{"num_hidden_layers": 8, "hidden_size": 512, "head_dim": 64, "norm": "rmsnorm", "norm_place": "pre", "rope_theta": 10000.0, "qk_norm": true, "parallel_block": false, "init_std_o": 0.0365, "optimizer": "adam_hyperball", "max_seq_len": 1024, "doc_mask": false}
Each number is 128 + 32 x the weight over its row's rms, rounded and kept within 0 to 255. Layers, rows and columns count from 0. Numbers have three digits each. The size before them is the row's rms in percent of the matrix's.

# gate: layer 4 MLP gate, 1344x512, rms 0.0412, rows 818-852, columns 128-255
# up: layer 4 MLP up, 1344x512, rms 0.0429, rows 818-852, columns 128-255
# down: layer 4 MLP down (transposed), 1344x512, rms 0.0421, rows 818-852, columns 128-255
gate818 096:138092098144144116133139073177104144177203117140151204121114125217115071105170170132155153144148081128172164154181219137118130164141121120138081131114152069159128138068126136119136072129081148140146119152078124119120119091133111102134157104187124120082157186142121096156110124134122102173134151088123138125087099118128157080099107140067092155105135142155181168116161168099105145109128
up818 092:086130155127145100127159120090103092189076115095111090113052088130171146107132127113116152135087067096137143122096078123125153118162151144127176136115116111149165119067100121132118143142109125115148046097208097080052170089148172051148197104149168130109073138129136163159142198176112095145145117150163152169103139111138157192153125153108159135149146120059104134123173104098121114085102
down818 093:127169110073149145120077157177091133106111114108059141126169157074169182125110132127172110153129148099139093105118133139102122107112113071057133122188197170116141053154147175139109141145128119169085139157100157165162120164083119151161138122157076108165085131104152151040119107118141141140115161151111145132178082142150122097162107069149120119162083182161119101157101097119170129117166
gate819 103:063127144168193104194151150125163151093105169141139144062134125068174104146121139162105134128138148119076114122109165119166116157123180148095171112110092110150160182166187149119144095112159155120164108081164109147109164113134125105142085173163150100183194152150123133136124120072148109154145116177131119118059152133133161128115092146146146108158167104170126156125120133116065106104213
up819 099:199110117012131148115162097143129124157142154137121127149137128149110180119112128120161126164083115123163111115151134138143083140098087131098062135101103114121143144097155172178106119183147159107191134111116075159141169122087132149095160088118117167155109077090118116136156099149144104195163136194175130097102083155134175104161059088090113128094083157146179158148146093161143143100134
down819 102:154148082161143145201171101148188075160110092057108187132125128093122117189162161177098121122126118108054073113081106141116137114126142122108097169087074169180149146131133119134155130089088146141112131144121134108113145110145123120141119133193155025159132172155150161097145125109123101117182093111106142123096132117106115071073141154127128112115147144127135159106151149099123107125158
gate820 091:123160169112109184156138123145132095108178169142155145135115083161115136081149110115109179162104113108138093139097106185116140133118154095105170114118166124132135183149131137170041154119041140070109142053120133073161067123156146174093092117103143136142172175148120180088081057103162103182133153123181140083090082128120202132161179121156130124105192089101146130137176113114171104092130
up820 091:150141149097150136121135084101167093088082061143140089135127131190043127155114137129136144117103087122123076147159103164107173086142172149110164109075112100143153145155134116125056196123102159143103136131150174180162130148143130126141182128143139134085145162117147065121124105092076186110134161141141168132094155116107161114079175161104122108139109081138113066111125157114113168164179
down820 094:135124104173079143074136096141121132125103072124189158137129140107184107099172222171156136123166109120118156123148113062109176194149126105124105145129090118115132095123146146093172128134155150131113154092089164095155140152164125110140116096187124157090083090126174160148103151134204087126083132123142128164136148107129116155161118164167092155104125130152116161210121132138108166049156
gate821 099:056121131082128142099095111128176134135163111127195199142106116165116175111140120163106140150148110125125170111169106149183129157132141123075100070138150097160167207081187115138157078162097101104137124154136151129140137155102119134145101136077136155094162085128117135115159109146110151125089154108183149164149088169154167092082122083084105129089141094105084134092145079057092093157148
up821 096:120178085148120139196184125109131137171117140128114154104130151147095163134177153067179075144112146145140121163129156095086115119132135103103167117182139084129113120129072092100106147138142124122163178064140119135090190093147104133137164086103118110100142142158162106077102117103117161098143136112164196123105042138107114153171141125151116073125145180127131167122156139112142127081130
down821 097:108137145154099161117127116106119127172107104068125133120114116119100066086094060095095086095178143159093145108102158086067146112131167083154075113125089167156081117078072163138129114102100117126104129063145115114131121120155149081137134106117115163136042091150122113191158134136105130097111104073081080121153148142074161116130094137136121134122117165081115139110177157166067175102084
gate822 098:103135228143077109045161120119126121099137167137069143084124159126101148163080071159105070047114131105109101142126159128102107167198122135153060120123129151098138095185143116135150117073106121151138093144157111161097111139131184145151114129120140141110146089126101129090090120140186093145107115153099142133180152112108167148157118163103176126145186104171176105145166165090118158109113
up822 093:055144081082167153085146107123093075122089131103092180161160138069142096155100112160158107080158091137141196179183133129122080154165152168166159100172096187116142123140179145126147068135059121155147143131077140150085187086142119147140103121176168146121099178192141126168091126091086123125130143104118136172112155164177181141199098107120123135122146130143189165148077169184063136126102
down822 097:133153151135147160122155200147148120150143138147174129053082143140129151153122164172115135116100124158171073033118082159156138146132103066146091121143173105162137139081137116175119111092150120105142095077088128103152136143105184103156131091120110140161136177060122213125121119112080150102183158113168133134149141133102062095042101090140165060130158161116122121080144086041106150117095
gate823 101:090139131164083133166138118158136140145116117095160097106162080158098167108089113098069100135118118103083150106065160124104140150160105101139153072104137110121097076140111108145142130104105167103103124125106087203156168150135138129102154123140121124140152130043077145077073148092160129206064173139153125136135101109138172118121080175128133131090141191136163173146156154124113142084151
up823 098:163199125127155148127148133144182115145114114129170080175062126110171081112098220110093140128166117073144131103126100102157123124147111139157089125118122095122174136157106173124121077100165113140167181165148124098121167160075092137083162109134143187119153118131123066177092148119162122155122125129119128097168094152181132086118140117142160169130126165164166173131155147119101093129143
down823 100:092136112152122167121147089080145115117079081114121110142139107180064080193183047140147121125089122064129109108152109143094101121132117145107161112185127150056128146145147111081100159133151133127085098174094183026146110138149135162091125079154155118122118146030148166085128115143130123100065146128109199100076119088102128099137131165145109125084130107144115142136089180147153209152172
gate824 101:097119138089111053180109116139138115094161132207169128070109118045139183107124114167085148159139174072086154158137153132152119142172139129119084097133087168097131191141159136167151094119153168192123113085163085159115115182142128135104163171115084161095157140087130128178205128169115119108106170163120134124160123148115185098128123121124143174092094101111126135148152112046078120153147
up824 101:165123143100167108163179173079082128165098161098187121093090152123152130099100173101180146172122150087200152150149117089157135146234133144177133134127100153127155155140161140115068095126143130116117139117151151078158147093083127109133157181173169192115088182149131183104162115135146058064143087167126143120185089135130147128108111123130164087079148186071151118159178116203120139110133
down824 102:147129096102133101056098072074110117139115084176135111152150129078126105139135144240116151151138149171174118109157118137083076125093111192124102174245097198136198150090133092140128174106153125148142160143106187143129174160132133151122103142122140102191076108057142084107160104161165100114162162129066125179117140037130094104078122142150102152138145094108158124183063104162128052145155
gate825 106:143153209087163122114130125107135154134147098194127135088082140110139135078171128198078087099161154099145103066143091160130091163143137110129147107126067118083128156119128124132093102115142123138080081163132187167122121156107103096080134084139138145076124088147089115121167156107115115094136197104140041110131072100128144059140120101122155162063127152121134073117068124110128127069102
up825 106:079140116113063069149099109164132061150177106085175153092105099151131125099175129141165151122086128094150103178168139053103122129069139105079119097109116087133152163126135118132115129159185072123086121136135147085135119124147151120167126075090098116131130135182137139186112157174176199101114074081116159116178117142109132141089136133090178187135116136107116127125109099060134077114163
down825 107:102170087128145127154149138106105114147109143146126193075103141145123071136087130149132127167165081142115111113139141152049204146168165139086106107141172106247135115097077142078103082170106083138088117122108162114122137151121117079107181163130108205061132209123093157100159121049110145157158201086147172174054103089098127097075115120140163110155152148182110106118141135118131084094082
gate826 101:092205114107180090172090149075177156125118163150154178088138141142079123129148122145078134121088094111136120162077120207155114145137111172103120145141088132101144174084155107085109133129104103170154150086137121136228112176157125119179140157124163128161129112107102083033143124102159174123090149178104115113114126100126142115133165038088187176095161137143171123131091148118129088133138
up826 099:130131107126101115137152133189093117103136109140119112163141161131162154136112206199097110181118168164162099133149172140101136150135134127151069110143110097136142093130171146080178132098093144157083095134055104115129214091131082149135118105163118068113017131152128151101193113161104150149148126115145109098138220092146140124177131105063177145068131074148157146164149101160164134091116
down826 099:098094132181141091101087147112106144161120131186182129153100088146140132146098109138197151168191078148085183115139109086117143107104093138184128099117107079134165180142104133146137131137104060085153129110136098113094121084105135092157091095105103156096086119068140052133132183115114112073160120206182152171151122109174137138115159146151090108119154136131123111094099088119165129200127
gate827 103:145134159087100120159133129183124152126124120146094088186166069164087067096099138121122087082131105160130117135170117143111182153180133182098073104111052093189174087176119136109150110100157142081131151151081131171165126160191157083197174137143153143099126090096097125149135118144184068190120151169114147067118199171082121121148127092069093159126073110123127093101161143098138023159080
up827 104:092165158098141091102119105173113143112096149089168107115170144089175078115107030138088137106093064130167149159158178184135095149170103190162160162112191095137128120131148167133104143132136093099083083150105167133133166157108139189104152102068146086228142156140113145145124103193097119165137098051149131091109163126199158209056122176125133079128104106107127134147186172120123112160130
down827 102:090154145147139183138130124098166126110156100107075114076145117169137131133136152028092112154157113128134139146157072132051119150105117081107130138115152135110114107114106165129133148149112130089104118093169147130155123125102105119093126138144098100128057108174174125114151148092099189133080128140091117215124098082072124094113097142178099151111153142136163121208131066150109111064134
gate828 102:120177195131083142127153129104114139127107145098097150135124168176139175127107096107093129144142157158077141145107130097181108166128182175111115145133129149170194073097101165078134086139151151151123161126122179124165061098136097117076154095118136075149091062159119151105209171047105135069084126102168109163038127184127147184112119168085115110172115129132107106130172120140132154071174
up828 100:119068053136118128072103104187090141093157132117064174144109094153139122126156133151066085129064024125097133132153099156204114095166187065145142133062135102108118071143153122134110139164114045126149161152132093198166135147123124106143102082114173081130194123081122101155139096122089140166183123119114182160162097114154112112120185114089157170172087127126183122149111149139140150138133
down828 100:104154159159245111112131049153109114132099158164182069076132049130121120137161142087174122130137219156084169124166163149101115081099062128136146179181098096101158106099148142135168122076144121107079127111093088135125208112179180123130114126110134139117109066137124104124115133113210118123175079133107139116139116085093135088186150120133160144088090154160108124146114091086167102101118
gate829 100:126116161163183084146158141157134154112166129152124105132181100135095146113151145091110113104116125080098166078075174141108108120115175144125077110179179068171139126135172135117116130101115159147147112149063103077087113069117146169159136151122096171132119121125128140104144076130190096096133164163113091119042130143127118084141172075082184136095098115157145195147138071135071092130120
up829 104:163093121087111135116106143049142121051124161160134157158162152091169117130068079152127130187160105120155116105146143088097088155157098176152076126076088175139144092146116106100125081105067149137197136173109103135124144143107141108101154124079169066083087090080142113091148070105103138156165124104092111156138099134147166112169167145139134114153157149155169121140102116104123096105107
down829 104:130182061175121102174168136171134136121124142126132088114095101115213112151165139102116123089182095152091136124079131108163112139119106144127137130141114154166174116242150173127127091140141066117080107147147088161166086108106161169109141153198142126115131073101133126055191101069127117119123086112157052092099144131130177086097083106122132136090166197178099190097145137090157131120100
gate830 100:148088181137143104156115148064130106142161135101155142136134110154082172089115177094129149084073135125099126081106163076114135131126119152109089126106114144140103149098131165158158106093150122186135168114083147094127135126120141065170170137152173116099107106060100196100170123173158153162154154178180096167112101122071137089142127091126139155113103119112107077151152082139103076072091
up830 101:066179158094149164238104130124106107168137118150130106141143177192127159136196156152096110119160101079141084116122126112096108114126167152138162156181160133132140120123164166129153108152090096080123112130136133128136182040134116146095151111135147140154137158138142138150111236138089064132083154145103122121124082177112065103136135117186111068071142168123126152165152121164085170116120
down830 103:094127115140096063141143128120131091127141168104126150098127115123120150082057177072092093130098055104143109141119077123173128129109126130122114116085087101141114160160142061120097095144151089101161121151151195116107092136120091086102131076180112127115174112161096102142069138162128104143144105119121095104119144143114104142134146102167131144185069196083188144092130130160135130134085
gate831 105:121116107145097110130092124136154110160134116091173119102141129089146064108179073110173137080080086090161156153122112148138129160114092149109093112126128173114173104141109104117143096140123153100200138173185156136089103166078064098108130085140191063152085104165112136107142165096148121110183110104138140145111099140109085101105078165127139179058116128173122117122144132118068118178111
up831 103:115163133141128098128122206199122149206129033163074191114100119117122132111155125143128115081120130136113144106107126086118086127092135106090111111112186100149083151106159154145161097120156144141103091092093148093084165173085139143125067067098118130110174174156129152154182118107118129148112131094150111049147087111108123088144155097108139087156124146132156136076105130111123092135154
down831 103:094104145149144102134149102132167078088147181124140143160070129140146169139132095113155139151128163077134103158188161113115127098195117179107128132099080147142127104132134100125119189101154126177086079130121122121151017090113165116136127187130118110168112129134099099104135161111140127188159150160092121074143143079139066186155124124136121106035151134099135104059084136136187104149120
gate832 103:138067202117109125092155101137178071068158148105145130090127056175131164130111135150153126131140125077101142141119141122157167142167138211071122086122080124164137144138110133145113127108100105136074133132121132092182017138125134154107134109133122151146168116143080126095086146075106082138111112113133130103131184062087167105108154167135086104145118131125173099151096122093121122137168
up832 100:066161115090118166107195166164075100169150107131100164093123087062102130156126109124119075154118129091142094107143091165124186163142151139166134136187123136119128152107157108129138120168088121142198119088111105115138114108073150063134119121129163171218150218156140099119156121158100114126108172152119139076152129093138166106134093183144145137084148073102131073137085059116106161126120
down832 100:141150122102161164212084102137139165123138097084094130200114156079136150138132129160109108130139171149143096145140134170190096176122061122154151166103127121069169137173120182163176162149136185130083158151115119146143137133179092149236101115097125133111125075157110148100092161093096111103183064103094020150206110111117106129084160114169136151157206073117098148144114120159109049155112
gate833 107:139080138137102228149105131120129148113104125052084158125117091104192148117132182109143119116170158148078110115117132145178170163103182149080163091122108124126174137167102102109113120175083139133126059137186127146110114141163138082148120143138196158112077141119114163103116124090083121091130140117137128190162114109160126169135123136125091114162199118145136104105137077084122163103141
up833 105:130119136115172170081103139123147115143138181166138110170068180184191141144091098094107127112142100130093143102152098148124083201115093104153167199129097102173081206102116123137133117111140094154127157113172080139160131132133157146129092128118143130156121124096113157120114120128146140161130166146145129125102115118097116105185116171057117080093095073190103127126146142084139058106150
down833 106:101146118159092143149149104142135105124112111092200130151068136149117142134164146122130148155139131136188116148103106123094147086115156138210118144088125130098167109126086114122097102159097095097137144162098135094120125180167165117099126153152130209121136186153157173163184181109146138148153175089141146132202173179167130118139150101155075103091114155103161119183130172105118093184129
gate834 095:117131089119086132106115152171119108102175065132080183151144190097178087106096105070101194143148120130067157092135126116158113161130134153112095090085140121075133036111123177116173097156160144135078118122088118161102089122137090114090134136106139150092167138142155118150164165095115140137125114107176116160111134079153083127156116114074166119122094100117153217098117089124158136124163
up834 093:065094111102082057106141117093127164145108160149129134132131129079111108138079145085103179115060076125150130142204135097123082117083109071106087075131052164109089122138127122147127134199135129172123142133170126128153162099079098099126181201155107130114145156100080205080151152083153115178131169113107129116124172124131071132102097126103103199154122154134082141111118187203114142147104
down834 095:115139135120137166120083140179143119136141131162113170105102124179121168180118132126104108168136172155103129103140059081086132135164178125160128099109142098187101104087094154059144097114175174124103163110152118089204155101142121116168177131112123136123087184077144118141096140144118095136133157075148119106092149107119175146123180185153133122175131114108075130113078079148189135102140
gate835 101:108189126143157142169099123095154086167129103104146112127132097124170094092143129070158146110140123094124128157093140132153129156141152119129154050164223133088104182161097127104123114100145106113087133097096125123185113168140105110173164102145121167157128145138101105054073105148121128113159158108111087094137108082129149149143164068131122069083128146151108113105171112025111127070131
up835 100:118175100082078136155107062163166167066093143143178137158145084168134136121098168142150133130161116151111215160185121089124106143135102184077113117090129132187130128167143131144071040218160124094147156178091137083173072130144165094146162085162136149076083086163084108147174116148181131110154058153129159085110126163154145130125125123120150127174131162089133126123105078146126090159102
down835 099:153117117148115167105106176164142137142146169123136088129144119142119149104106173130128102135066119125128126103129098105143131196102123140142096101108163124081113124059138129141191109122150174122096143192093082144182098167164125124097101056100132167083096077136130063179195111123093131062162179074142133095126061107150161123152178178096115150176098115123149143153091114114195128115179
gate836 099:206079160130129140107132143110223103135135145106139172135152140147210167107083104118117153072124108119080149127073104091146127123105132171042060089080111123153113143159151089089160093117124125127096117116183111111111144148124135130145154099189116159083111134126143149131169114067151139135078096122172115149087108159127136143126171135119166104166104161089084130168149116136077150162136
up836 097:137156093065082094149131166112114108159102127156068133095109128080119139104113170135153114120079099126204131075104100204127121100150131152179072129119083121147088069185117131130158087149125136136180170094129023088142164191197113126113128119127150062165068108111114117127130104063115158167114113058110142153091159164179112157225190112101108112141176149167135104091132130182110123102142
down836 099:139159128139067168099099096086074146073092105161130138134115144171099106111130155136128113135136130103111096062177178146099134166171098068120133120112174145096143122048077142126097132100137216104164118133132168150130104082071134184092070134140131150156111098141140185098090157127161163091181130126144117084129187129105153129092130138126116149160180142165150134102197113164128150057222
gate837 103:194085153154157109101130168079053141147189141121158144112121139069106157096171183092077114084094139115143114128093164143192152229130111091138112133156123121130175145134173176123119128096143102105102111136097132161087118144101105102159095180191154173157133135120099137085129151136135138165131126194114144130062115092093144062117233162107131103061070131139111120122105113140067135104139
up837 108:193119157179117158146129153160160163110097080107095140164132177180078120153101075117097094109154111161077135121131097164096135131131197136122102105086128164082157079170149083128128124098147133116052165166134142141173171134139157052149123115120094084096092143147141147159059129171100120149138122171128086067111180078153209155096114090163157159118103108100111122126190116125135114153120
down837 108:144092134156133141181105148172105164128127116118119100145153090133202126106123113101204131149110104177079151164124125142079079104141147100085138115121136150121065134152135153153143100084102115108138137102131079174145155156094189143127062139123117142142132123135195148096101126131129167108058141113117110133137155145091184151118113136135112128161184119091142181091130156165133184070137
gate838 102:151170146083173100081181111073119107118150171195153111127129147090141138096154102180134114094094099056104130077173131140112125195115190117137158113131094123159174139145131151124126132188104108124100117191048080093169073056113146082141093097124139123117075144161082122167126147146169115101107124128083101149148134098093196128197148081109149152064129119126162158138086083170100135107128
up838 102:130103162155122111211139129139123136080147178183158100097120113109115129080102075125154131069157137080173113140125101181191083150131126153202199164124173116064128149143116162134118160101069142090165094177155084174143191139135128143111105137140148189129126115099163139161071161139103099169153166140079099082097125142078114071152169152121063084077099136134142109061084090120064181125132
down838 103:169101109133165168120047166130150117116172104118066146142180111091153166184133087128050121167124107151208144107126042172175117123109083136104043171133133157152076136068120137091139153108126199165135137120144076188141184127114105125210189173132120092158121101080174112142207100090154199097103141137150174170111128161186175170101127155132135174140185171091154070074160140094171110178126
gate839 095:116189177188100133122151131140090165174125150153135130085131119110092117141139164112159194092115092150149156106133114111221171121171198155113117174157126110086099154231224191124167152122165104155124092123159120048082163157121183171177100152146201118214113142152141099136124129100124090159127137113114162173121152094111148134119063080078133122110185143070128082143094109106149132116131
up839 092:110165133105105136171104169111109124101121051146117191130152158113123174133107095170117111148072185148153121139115158109092111120134102068126075151072097143139135183105139120116129106131107122057104097128105068106141154138105144073172109075138141160133145148118140154135106091154063129067119185123076046146171167097161111115180173204087166139040144071131134140143100136170115110126106
down839 094:098145177109125077071141140113112137159166140173112134109107103075138084086102130087087157084181092171148148123130113077150136196151109142143144111141100121136199141183146161120161126076116092168152136117149162124094118152074097196187121159114078115150120098169158103125116140116114141153079190198150211173131119175134166158122151114120116155184139146134157118134136127104123110160057
gate840 109:140151158105100225099121130117156111140164119089140087137128142092158102049127075167175076115152104040073165145140125096132095158161176137096117077127072144154145129102085130124159080128128106188168143132133130153141089133172099132137113089089059110102154169115123100091141161189174098122139120134106158043131103145114160094162141138105093116151198160123055140152137126127062108142154
up840 109:116163111096114090124078114098168084089098146152128083119172093153158118116132137131116103120126121134101186079100114094167174097110070191076175145099095116160138156093064141138129096155135119133085127100147101081092081155109178165145101136087123148079095094106143050090101129056121138101124136098131134115134143155105193067122148103134144173106178140081129104065079141132116132168128
down840 112:074199131092134114114147128127125119080116125111150104127145135146113182120165143131118128137168095090095120136109117136113107151127098156150144127137146119079051081183115085140148166132067124059137078135143197092107133154173122122117037115159096101096178188106151179074115132093163147155137139107129186108108153131101121136167100156102153089092146130123108107118111191161164117151133
gate841 100:122189177162107185101136137105130130194151099152099166073116105091206136098135092101118105085143119158157102060118171158124125122099119160091137087121093185081133128125073179133132179147156096124093077151152116154114138103134091073062090132078104098079148124136154140153165184171113094117160125127112083085136083146130118075185126132097158148139125175129120154144112059100097117129127
up841 099:161089092077110101146123147122125171169136140115144085110117097093200156126134136142127131152133049116107151156097128095167155143129135072133101099125203131182119044139075102130143140121102154138133139130132142187073208114112103146067203130084190153086145129121161126087161124144088187177100101134132174139123107112165100168112135148143117183132086152094080111144175221108132174153096
down841 098:106176090165069180048160138170129140135144128147099141158162125187149145109130120156108186112093137184121164149117122113132161102134066166136135181040032090124100107186140193126154118051096133078076110122122159088115084115096151142141141091177109132177124112122101131163092117064121090116135082128148095099196072182131150139175023139167099177113153094090096141120125124182163151101147
gate842 101:140086157174218096150081165137134134116144131110146104123152137136130108114143141130065179126132093109085142090118111147127141161138119140109123069105167125144154164127109114157029158097127123134062178111120085068128114113127081121181137153190122127166112134124108172131103198087147106151099087052137085153105103123144141136085136104089163164119082115151170097057086105157180139100173
up842 104:124124138068112119121128136120160083132121181100091080108072186085128178160139115106159094080089125123138125136160177165143117144183125094104073115113160123102122111047112151128127141081158108119163121121148085157099183123148071164084144147112108120132042124150190086062145135213116089103082108133114141144186141081206115121146166125103066070121159109129155040147175118166123103178107
down842 100:195118153111132061092128151160124101156135115121161107107167121160110122162153165159139131220156135122175107085094120163154143147127145192078139126098135115094118128143152115136135146178097069096126067172134076132077072156076098136115119155101095149161178125087021185124105102187110154105095133131178149132118141203107167174048116154133123158112160125124099161117110112077079182128074
gate843 095:185170129124163154163140150158127110096136092109167084155156071165065116131101176125102109164115209173111189123148130086119149160112158136078167123095083189140168120144101187152092058143164089185103147193087111187095123135089138097153116136126125153114161131110142191128166080181128187093140155197083108103110062195109130118123125155140163125078113117097060197172106143079094123142164
up843 094:133084136116137102103098084096125156142062085124181168163113136160132097076109093159156124116131138177130084154145127131095095147128131089106089119132152123119091153125119054126155102112239083074184115166133195133087085150150093087117140104144173125143146118072161203152148108166103162128073172160146047134120100101190109076086093221114075102122115089142163084145197169144150096120172
down843 094:134113129173124089141091156124094165165082128129125108138136117094191186131148145085145108122117148196094104157167139120142113095161161079116131163120107152128158093189110117136127110106159166168043163079151184180099159134134162126175128114131150113124091155179119073074124139120103191135162136125105103127119138144164134190095076118150141117159142180126141144165102157199136074135189
gate844 100:167163152070111149155136073091142118167136136136082035155171190144153146132080168185089074142106140110144086107135130155092114137183141162166138105091133170147157134112137077126104110125105102134133137126059143137148157143131102160070139130145101123122098097108139124048159198096112135129150169078133122146137072119160110120103139122113124158169147125098154081141099115082099194109151
up844 099:135112125168099102092165096095129091113135152092124131110093137130130149081051127133162163095104176122112147150130133189077092126158123132129178133094127178174107133147145065127102136123154077125141097168130118167159145178096111133108125098083121132160145123157130175110077127130115179147061138200133102104177111095102154078116162104080102197182095155119109126174124154113153132157137
down844 101:099110082100175092095157073144145154159146106093159110125127165153108087144116129161093147169152134147137133115082222095126175156127162205148121116168138095121124149100111084121170065113093176105150128137136170077134138148159123068085111145184084121116079114100132140144164104089162136141127152060132117125110105133191091120098104144110089134148125142110142130162092064113164105085134
gate845 100:155191145129128153089096128162136099178164110133126152086129155113160172043216123201132083074109121127142091137074112116147100197133135195105044105159095162151180197088161136164157114132142170109157088179171162135142139127110119096155069153147098141112100100140095171141093140114136144149131083080137145125094175065100184135093141111062156152085177087094146056170136095125152132082093
up845 102:078097107139163108192095166099162167127134146148159120166139116137079145128122176135133133147088141107108182123081177085108113077126206102088133113062179089177143107169119136141110118005161079159183121138156074127132145119117108137155143175125156129174151156130092145151110096149147097104127160131133120112122130189089124125079202152147087153086127109117190138125131112142143094148125
down845 100:133109081109115113118123113191115104145176135150091141131167088103122088137151124191139095113159151093162108113130185135142051145098088168131133128177121166114096176076163137099172132117108163133128096183200105079133125165073158119159159145160130120116105143185114163124130100103089106172122134130066108123099118139109142137129128104085208088167088132080081113098176108147152151118143
gate846 103:072078180072142132078142097098084136096169123089187121069126102156167102039164152151136103132159076127094135154139047129131119139121130140211165067079134116163157098117115164175110087155127120163132085152126156097171109160126090113120134098083107147155187156166092103099189142108139106084190205151137125152169109121173092057075057142130120136133128086130106149114077146158036097097166
up846 101:119093087148168169127144144157120120125094135122093101117098126073119079161137109120136152087048077140075074143094183111129127133153129129170118097158112137125136111087166142140157144140163156187140152138176086110086159117136158152185125149151156123094081120202179097168170122102138106130141160100104155227145101155174058121092099140188200152124076183152114180168053153151092120115163
down846 101:074156111144120134175164100054158106075173129150165121131177110139124174113095098112049134140155129123114088097086068117111096137173106081141121190097111161113118143154193090117121102137124125074099128132132181193097092079124162146078175181145131088171148135088109110170146147163116101128079137135127128086102109149116084083153196174102105082163139203148076065108121111134164050173183
gate847 089:131101143160175124116109147142163174118136070116107115136112098100108162127150139144160105070092135137124117116129101137116117141134174125135079112162133136084123168114151124079090092168121139155115068153084098110099088121119141130101103131133158157156129104061105120134155124125132194115129138100126125137118099135138116175163110127121174114136128090173146112177109096079089081110100
up847 100:112131115146127164092148134120103162192094067146101162112091110091107155108180156156139082123158183132171139133142058151132142167121140165145169118176160048133152181099130127109187115148101153172168087093129134102136112134111126143124109149174162111161107119151167128130146133160112124125194108113187129160157067124124102159114103137111148062135143107142159116162077074198109152135138
down847 100:154164163130129093174186064103093063149095176122168122113122172090179130141118112149119112132187154160105106101154100150060090118141134136163164101106116099105145135157129093079087135127141110163098130108173131074097167111136102114127147124159136065142148133161119094146183105185124108191121096076115145118098115073118097092119135156123147109054150155103160112176097140108121173179086
gate848 098:156115124174157134151146140157100160141171102181146160108195100128176163088119161068117208129141162153142158105132133144128128148172135120089101135127134165086105164089143140116168138141121154160126123161096096128119094093089161091137082124103088116113134141117182181143196179108121131116108126103132072137066075204140112115156122146117132159107140163151109157202139115133145077127103
up848 099:202140106132110135139106167150131094099144092160126093097126120153125130072139111090155148068169111159157118145097117117047103150121123138141105130156114115096162148198112146122141144135124136158149102104153062118074112117146088134071174189142143120154145119174134110135139120148179154160146114117056133139119135126081104115133092147126170103228167179074122147099090085071164118170088
down848 100:099146110148093123156150147140114190134140146168153138109117123142096143175161173140138176121103152116161124095159105172114148160150123096143124172136103090193147188153196105100084160140132111109109162157075179088103133093146149054114136131123089126123132142101169202075086159076133066095162104163142148090144143103098122140118078048177145158092167179163076119144064143122113066133084
gate849 098:094117158111123123117104161083147103144153204150097110113174164167143137072141118090095164137173064109133150124129124150110161162119146090139125143145079133070162126105132102105184138139145113168157118157139121142091028092173167110139141111150157104187136096167095140082127185167177068125112051099119060101073081106135190112126117178129174144134129125097039105106115137026174117095154
up849 101:137121127088141109211173103154093083166142128098105116155148137126104136070121109126150142051105169122147025140178179090119074126141168151139123157164162143194167175079135180109118107133139160114118138112126088144109124108102111101124091100110102092184075167126179089141136117082149130169110151162043157096111148130162109145161140089114140136100105103157169106145167161147129092098135
down849 101:122191130164098177096160120148106095097130145121113162079114149092121143172124157146125165090102078109168114062100056150131082202133123118144179170132150096106109108099212112140108193155084134149110166104129116122126088148128149112157090107167105165084115152080119075126102098171076141162177122177121141121144120087132136103138166123110161085157114148108178125055128113151143135137138
gate850 095:187131113108120138143078129115172184141147135217172094178170133178116133116111125053076182156151171117117127111116158087122108098109141101090097156127172141141134062146062136080107079095113074078115159095059098187065207175132136104126159145123122091134113050163111176167110175118142134104146155152136090111178153154155127139122116154206120192162164101097176115162126157046179112140127
up850 089:138095122106146164093135147138141156128142187121145119140123086117135066138175094162162109131134051108110155134079104088143155116103100153119167092109137091102100145126126113134032101130117039151090101125133149129122072128121118118168108137206153131129115173160121104115095146123098088112164109068135121096125123144102135109059154084105159189112092151100125179138169125148153151113139
down850 093:143113111139101060121085125177130129124175090142112152144140101108173155143090150115084113158135137121112151132174092163123118124130154071119108118168165143099092122108114135155133155162158142147121209148088072153149139169166122125183166072051107102124100116111150121165133133112108072162102180167137148203155146130172129129172134141141099150144160142182101044104195129071148086175142
gate851 101:132108132134127134153147212154130105130141110148172099146127140105156129042153125112107126100112123168106114148179186113067115122147139117159112145129102078120127124186148134154113115109066084068137115156107126086090149094111142127136102091146166140142086120161097154184095118128232106115139139093105135094092126177123134101127145111162147133116128133184120138203080123142140121107152
up851 100:065124128175150138149120122116085112116124119106057122117130102177070106116067187099081110136120134196128141097149191096158125082130141144115136102121149176095082146122125169096087172030111148097090137071147100108126063106132156134159155157178079103227082133148115136167145119171118098195134101087085115150092073182096173124196121158106119100110093072097117097098126094080139092145128
down851 099:125170113124142123118063139077112154163154140143073091100148148109117103137132101120105110171126128163078112088066136115143166110164119133170159132138116109110189105165172095115177115146140162175150141123173072170239169131130096135152132123063049110109191126098140087032121128124083139134133196153180084125187136102138134147097108166145165149123100154166193138106134145136152123108077
gate852 100:156099149146170087086137055179115086133182132085117136099195092190128168163152179171084117127054107122136179119089135068122192107101106131092128146099110132135183090095116110156083142070135103168163124121112101095109059111058152166060186134103126114108093090064102148145164118133169099149052134150122133076073117118089115157098132088163113105164081123072156146156117131154111110157128
up852 095:102197123114137136133155125128161163177128080108094124169176120152118103119113147074172206108148160115097088121173153081121082161101136141122155160104135101128169115156128171132158116138117125137103126149152125085116134098138117101120129116116119145100060184152103101140129128073118089087170118096121150133144099184155101109160136091102099123128106095091104074106122120153125142082099
down852 094:115115122082122163094150148190131106119107136135131076147093149102116080113131127152153126177116117138144176124148152155145108122142069200158136167108087144088144109123130114183114102132113111149156114090145129167129099170118070129143105070052133106141113103115134139096151132173181192118089135164118100116108111131184140153113120170171123131158101128154167160157124124172152140193118